Part of a small language model's weights: MLP 1024 quick GELU.
Each number is 50 + 15 x the weight over its row's rms, rounded and kept within 0 to 99. Layers, rows and columns count from 0. The size before them is the row's rms in percent of the matrix's.

# layer 10 attention output (transposed), 256x256, rms 0.253, rows 19-23,51-55,83-87,114-119,146-151,178-183,210-215,242-247, columns 128-191
097:41 84 62 52 40 41 47 38 47 52 37 60 55 70 29 67 60 33 67 59 63 32 51 60 80 61 41 60 61 46 47 39 72 54 58 40 35 61 44 55 69 44 58 33 32 49 61 34 49 43 48 53 63 35 38 63 52 44 49 51 33 50 41 52
105:53 45 25 57 00 36 47 60 66 23 46 28 60 22 45 80 56 64 44 33 51 31 02 53 65 79 58 48 52 67 45 38 35 64 27 64 52 38 35 58 68 72 45 50 47 53 58 47 60 38 72 53 51 73 76 53 42 67 74 56 66 50 41 64
088:55 66 44 24 67 65 35 56 20 52 58 56 52 52 75 35 20 40 47 55 68 56 67 27 37 24 47 42 33 37 48 58 44 42 47 73 44 42 54 44 88 47 37 80 60 49 33 58 46 38 44 55 45 44 59 49 89 51 43 37 28 41 84 48
094:31 40 44 31 81 45 33 63 52 51 57 36 50 43 58 68 46 71 68 35 64 55 52 54 16 50 61 77 66 40 47 26 60 12 45 74 65 59 21 31 56 56 27 31 54 36 38 62 69 61 64 38 56 39 40 40 28 57 24 53 48 39 51 89
105:61 43 59 31 75 38 57 47 19 35 70 54 62 86 40 70 59 29 34 67 49 25 37 48 39 73 58 32 75 62 66 50 82 85 55 43 67 27 70 63 43 75 79 32 59 23 47 64 33 46 53 55 65 60 37 77 47 62 56 41 67 48 62 24
094:30 26 47 52 58 57 58 47 69 32 30 65 31 56 57 32 52 70 48 55 35 90 54 47 44 43 73 40 41 73 52 76 40 57 42 46 51 52 51 63 34 41 56 81 51 52 58 78 45 67 36 66 33 36 44 40 53 65 31 59 41 46 78 71
102:52 47 50 39 71 33 60 57 52 58 45 76 61 51 47 41 55 48 58 74 26 36 65 81 30 35 65 63 53 38 21 63 48 63 44 60 40 73 75 28 66 48 59 31 32 31 52 57 16 75 53 67 53 22 31 37 59 39 45 55 61 70 53 33
097:30 69 45 75 33 32 48 54 69 47 53 49 55 23 55 29 43 55 28 51 33 51 81 30 68 46 37 44 53 42 28 34 52 45 43 48 54 50 59 47 28 60 53 32 32 59 47 45 55 39 46 56 42 42 33 60 32 71 68 51 53 51 11 37
096:64 66 46 35 45 50 68 51 67 61 32 50 48 57 58 40 59 53 42 64 14 64 55 17 58 39 62 44 56 58 56 72 37 76 52 41 30 45 67 70 77 70 48 53 41 46 47 36 41 30 26 47 28 38 66 69 59 55 31 56 53 54 00 32
104:54 37 42 74 25 58 58 68 64 44 31 38 50 60 51 52 53 58 55 09 25 55 53 10 37 40 57 59 34 49 33 69 23 35 34 47 39 61 42 44 40 26 50 28 53 39 58 39 59 42 39 59 34 53 48 39 48 49 54 77 54 52 34 46
102:66 27 59 31 53 68 66 59 46 51 51 37 50 67 45 69 28 69 39 42 15 23 34 52 37 36 70 33 47 35 48 37 35 51 61 68 78 39 56 40 49 59 47 57 46 42 49 84 41 68 71 71 46 62 47 41 49 66 54 46 29 53 27 51
101:51 33 45 49 47 46 74 52 22 59 39 43 34 55 27 65 53 41 62 39 56 43 39 50 37 77 48 56 46 47 31 55 49 35 36 64 29 38 37 17 45 43 42 57 40 45 15 49 44 54 47 57 68 50 62 51 58 47 52 39 39 41 67 44
099:58 59 49 77 07 61 43 54 22 70 63 40 62 57 61 55 61 61 55 61 52 66 28 56 67 51 40 74 51 47 23 42 45 47 49 53 65 51 47 59 52 75 42 68 44 70 36 44 45 28 27 75 40 51 26 33 50 23 59 60 39 26 24 53
096:50 41 42 36 35 62 37 45 31 68 62 39 59 51 52 47 58 40 56 67 45 40 39 32 73 54 44 40 44 36 55 82 34 39 29 47 29 61 65 13 62 50 65 63 82 59 60 48 19 53 32 56 45 63 73 71 42 48 49 37 23 42 35 29
093:54 57 56 80 52 21 60 64 39 46 16 63 44 47 62 64 44 70 83 64 20 66 56 54 62 64 54 45 67 57 38 53 18 28 42 58 38 52 45 42 61 80 28 61 60 48 70 57 50 41 40 55 50 38 65 58 57 30 22 59 51 65 63 71
103:52 40 72 39 18 47 54 39 67 38 37 45 66 43 91 32 25 58 55 44 30 66 63 48 57 47 42 38 52 37 53 46 44 52 41 47 30 74 55 61 57 67 43 73 53 55 39 60 49 56 50 47 72 00 55 74 71 27 51 61 35 61 31 35
102:63 59 38 50 53 46 52 65 57 51 66 52 53 42 57 36 49 31 55 55 58 52 44 59 78 61 52 49 31 30 51 33 65 44 51 64 35 40 67 87 79 52 74 33 60 56 38 36 64 44 30 47 35 63 52 52 76 48 52 72 42 39 63 44
100:49 56 53 61 51 78 23 51 77 58 79 45 56 39 51 17 55 56 42 64 53 62 61 22 69 44 33 42 67 48 71 46 45 49 70 40 86 41 32 45 72 63 55 50 66 55 47 49 56 22 48 35 35 50 41 55 37 46 31 49 51 35 56 78
111:62 27 12 39 38 62 54 57 48 69 36 56 25 45 15 61 68 43 66 34 70 35 31 43 45 58 88 47 23 38 60 73 60 56 42 39 42 74 16 42 52 45 59 44 60 36 56 64 45 57 64 10 51 45 36 30 53 45 56 54 33 55 69 50
099:39 34 51 69 56 49 70 41 51 38 58 51 41 52 59 49 47 73 66 32 72 42 58 79 43 60 44 49 47 45 53 19 73 77 60 43 64 39 56 42 47 44 39 42 49 41 39 47 63 45 74 46 53 66 41 30 49 50 67 34 38 79 81 28
094:29 32 71 29 62 44 49 36 65 50 52 61 41 45 60 46 60 40 42 66 69 45 47 63 38 36 47 58 49 39 89 42 53 65 65 76 42 50 49 47 72 51 46 41 33 30 50 52 81 69 55 38 34 63 65 79 44 83 56 46 04 65 21 49
081:34 36 46 62 45 28 43 40 73 30 43 54 47 65 69 64 49 70 37 48 44 28 82 39 68 63 45 49 40 47 52 54 35 73 50 44 41 32 65 58 40 58 60 29 31 97 40 64 54 41 52 66 69 45 68 52 77 64 40 67 28 55 48 52
083:68 38 35 48 58 51 32 75 71 33 42 31 58 18 36 51 46 16 29 48 36 62 39 57 50 61 53 43 57 59 48 55 65 61 51 60 30 45 77 44 43 36 27 58 83 40 25 63 48 45 72 49 58 71 88 49 70 59 41 58 44 59 64 46
084:57 28 40 52 67 59 29 42 57 80 65 51 37 86 41 46 26 50 31 62 60 45 62 00 48 08 37 36 73 39 44 47 38 46 74 36 68 59 72 45 42 47 74 62 91 46 37 63 52 28 52 59 52 49 33 52 56 61 38 56 51 40 22 69
075:45 54 56 64 54 29 25 50 93 49 78 79 54 34 19 40 40 68 64 52 57 51 19 44 52 54 55 79 13 45 45 65 43 57 63 44 46 40 45 49 33 32 62 64 66 42 59 35 48 52 50 38 59 51 45 44 59 38 46 66 53 55 04 66
081:46 48 51 59 55 35 67 61 43 32 59 37 58 64 56 85 39 24 36 30 43 58 70 51 52 39 14 43 41 32 66 58 51 61 26 36 45 37 62 48 43 50 54 60 23 56 64 41 46 14 53 52 56 78 58 62 63 70 58 54 44 46 65 29
088:45 41 43 56 68 60 34 40 49 42 61 18 64 49 68 29 56 81 41 63 67 46 38 59 78 19 53 47 11 42 56 73 43 31 48 34 43 80 43 46 53 41 56 72 46 78 55 34 58 58 66 52 46 30 44 53 52 44 32 42 40 35 42 39
080:48 31 36 58 40 47 43 48 53 39 55 32 35 72 04 51 64 33 31 35 37 64 47 16 62 61 62 29 66 57 34 30 69 21 40 43 74 34 39 73 51 27 56 39 32 55 22 38 60 36 49 48 26 73 45 39 45 43 50 29 53 84 39 55
082:37 33 42 34 55 39 71 48 76 64 55 63 56 49 47 50 43 72 26 72 64 44 71 36 54 52 66 46 63 60 66 63 33 57 39 64 65 51 56 36 45 47 77 50 35 57 50 52 60 78 48 46 70 54 50 48 47 50 23 37 66 53 60 48
089:52 50 47 70 47 58 61 31 12 47 35 85 41 57 80 23 51 77 51 58 52 46 97 34 45 18 66 45 44 70 42 45 68 58 41 48 29 55 70 38 13 46 47 40 40 60 32 35 42 38 38 44 39 58 37 66 60 26 62 40 29 48 71 43
085:14 23 62 69 57 45 62 49 65 55 54 67 38 84 46 47 71 42 38 66 43 45 95 63 46 36 50 59 82 47 55 46 28 02 49 41 39 19 44 41 19 58 62 11 46 63 39 33 39 42 32 32 58 45 53 54 30 64 68 55 57 47 63 69
086:66 55 51 37 31 53 41 72 29 62 59 51 59 47 64 58 47 47 42 49 72 53 32 62 61 32 48 33 57 48 38 55 51 70 27 45 42 65 64 54 56 29 76 57 46 62 75 48 48 55 49 88 46 43 72 70 40 87 54 54 89 60 23 49
086:52 50 62 60 45 51 44 82 49 47 39 18 39 50 52 66 38 38 71 04 47 71 64 51 57 37 47 80 55 38 41 59 58 58 33 42 64 70 76 48 73 08 55 70 68 49 62 30 38 68 71 60 53 36 50 48 74 18 40 49 91 32 32 67
134:61 72 60 31 29 43 36 37 51 33 21 41 46 50 99 44 15 46 60 44 67 41 68 77 50 47 50 46 49 35 86 57 17 45 75 64 36 68 54 38 32 81 59 69 67 44 61 35 53 58 53 42 63 26 30 46 80 39 12 66 51 33 38 59
134:58 66 68 68 61 42 47 38 28 58 70 34 53 41 59 61 63 34 76 43 61 49 47 44 39 30 13 62 62 40 43 47 55 33 57 26 46 66 39 61 51 63 39 45 58 55 35 27 51 54 47 39 51 60 65 57 29 37 75 45 77 54 38 35
127:41 53 65 43 62 53 25 57 73 43 57 35 51 52 63 68 53 45 65 28 81 94 31 47 47 45 23 36 33 49 77 47 40 39 70 39 62 48 27 74 53 46 68 53 77 56 72 60 55 43 37 34 46 40 48 54 45 57 36 57 40 45 35 46
133:63 40 61 32 72 52 47 32 50 37 34 43 45 58 53 50 62 54 68 32 50 37 19 59 35 45 55 33 43 62 68 63 69 75 51 50 46 68 57 39 64 31 37 61 57 44 76 68 53 55 56 49 56 56 78 51 54 41 29 30 83 55 58 34
139:58 64 53 58 56 28 56 45 56 18 38 65 56 48 40 39 50 61 34 46 73 64 63 73 29 61 42 51 41 68 46 17 56 53 77 51 70 67 39 51 36 49 50 77 52 49 35 57 49 36 63 43 86 49 27 41 49 23 53 55 39 73 79 43
126:56 50 42 15 65 55 30 29 46 44 76 70 49 41 48 37 56 45 28 88 81 49 56 56 57 61 50 59 50 37 54 21 69 61 62 43 45 52 23 50 42 62 45 43 41 87 26 87 72 48 50 29 54 70 38 56 39 72 66 28 15 48 57 61
096:49 74 49 44 47 63 53 43 38 65 46 60 50 47 59 45 49 33 69 60 66 59 40 81 35 43 53 57 60 43 89 59 35 51 52 36 40 51 38 32 29 92 37 29 72 70 75 56 42 40 13 30 59 49 35 49 41 25 28 71 79 36 82 73
099:28 65 54 53 48 30 47 12 32 63 60 48 67 51 48 76 64 45 75 59 80 44 71 63 29 52 32 57 44 67 65 75 57 64 29 51 46 39 30 25 35 45 51 27 39 63 71 23 52 22 33 34 72 35 35 60 56 49 44 59 60 49 39 46
097:32 78 52 52 42 30 49 42 72 46 34 46 69 33 63 30 54 54 42 54 45 48 29 55 48 56 45 53 50 63 52 45 60 46 46 55 44 41 43 95 40 54 42 65 52 57 74 55 76 23 60 52 34 62 68 38 36 54 62 28 57 62 53 35
092:46 29 79 29 69 61 43 54 39 42 49 23 62 53 80 69 49 18 58 30 38 52 46 54 27 57 49 19 60 47 73 60 62 66 74 52 62 40 56 48 72 52 58 49 49 32 60 63 35 67 75 72 43 35 45 60 67 60 42 44 88 42 73 45
098:52 47 78 53 69 55 40 47 50 50 47 62 30 46 60 60 38 62 54 24 71 46 56 62 40 20 68 74 47 81 27 37 63 49 57 68 71 59 44 67 52 49 33 43 43 41 43 56 65 68 76 53 65 28 20 42 50 38 30 51 50 42 86 56
108:45 75 47 36 51 46 43 45 47 39 76 62 39 61 14 75 48 16 54 69 67 45 48 60 48 76 47 38 54 36 52 32 80 65 63 29 83 37 40 63 49 46 57 58 36 38 46 57 34 52 53 53 54 77 53 74 57 84 53 66 61 33 33 37
# layer 10 attention value, 32x256, rms 0.179, rows 19-24, columns 128-191
101:38 40 50 46 14 66 55 71 49 40 41 58 57 38 51 32 53 61 44 53 34 56 41 26 67 55 62 40 30 19 13 59 46 41 08 28 65 42 57 45 46 55 24 69 74 64 90 88 30 53 83 35 58 73 42 43 39 80 43 75 65 44 66 75
102:53 20 58 32 55 53 26 52 13 69 29 44 37 81 53 24 26 41 47 55 52 39 70 46 65 75 61 58 63 47 30 43 49 59 65 38 72 23 64 72 27 40 39 19 37 56 50 31 37 82 59 37 69 55 19 78 61 52 37 56 45 22 51 33
097:68 49 79 71 19 60 57 39 45 41 62 76 61 50 32 69 40 60 49 66 63 37 15 60 66 77 53 80 50 47 64 59 65 62 39 49 42 43 27 22 48 52 46 47 64 79 53 43 66 45 44 22 65 40 53 57 46 58 61 70 50 69 46 82
102:56 49 39 33 49 32 57 52 39 28 68 53 58 82 56 38 47 14 43 63 34 46 37 37 56 66 61 73 37 51 53 75 74 76 53 43 39 60 13 31 74 29 56 46 42 50 50 34 28 31 22 48 38 68 42 31 54 47 48 59 80 60 54 51
102:68 35 54 60 55 44 68 11 62 59 40 62 71 43 57 55 58 61 41 75 61 45 43 62 50 47 36 60 44 28 36 48 22 32 65 32 48 50 59 54 34 36 66 48 82 33 37 28 48 46 40 38 62 39 44 32 34 46 20 63 48 53 63 76
102:63 52 56 40 42 46 97 85 47 56 69 50 57 45 39 30 68 42 33 45 62 52 52 27 54 44 67 61 66 23 37 56 25 66 52 51 53 29 37 64 51 48 44 51 50 57 34 62 35 41 41 47 18 44 50 42 45 64 45 40 47 55 48 51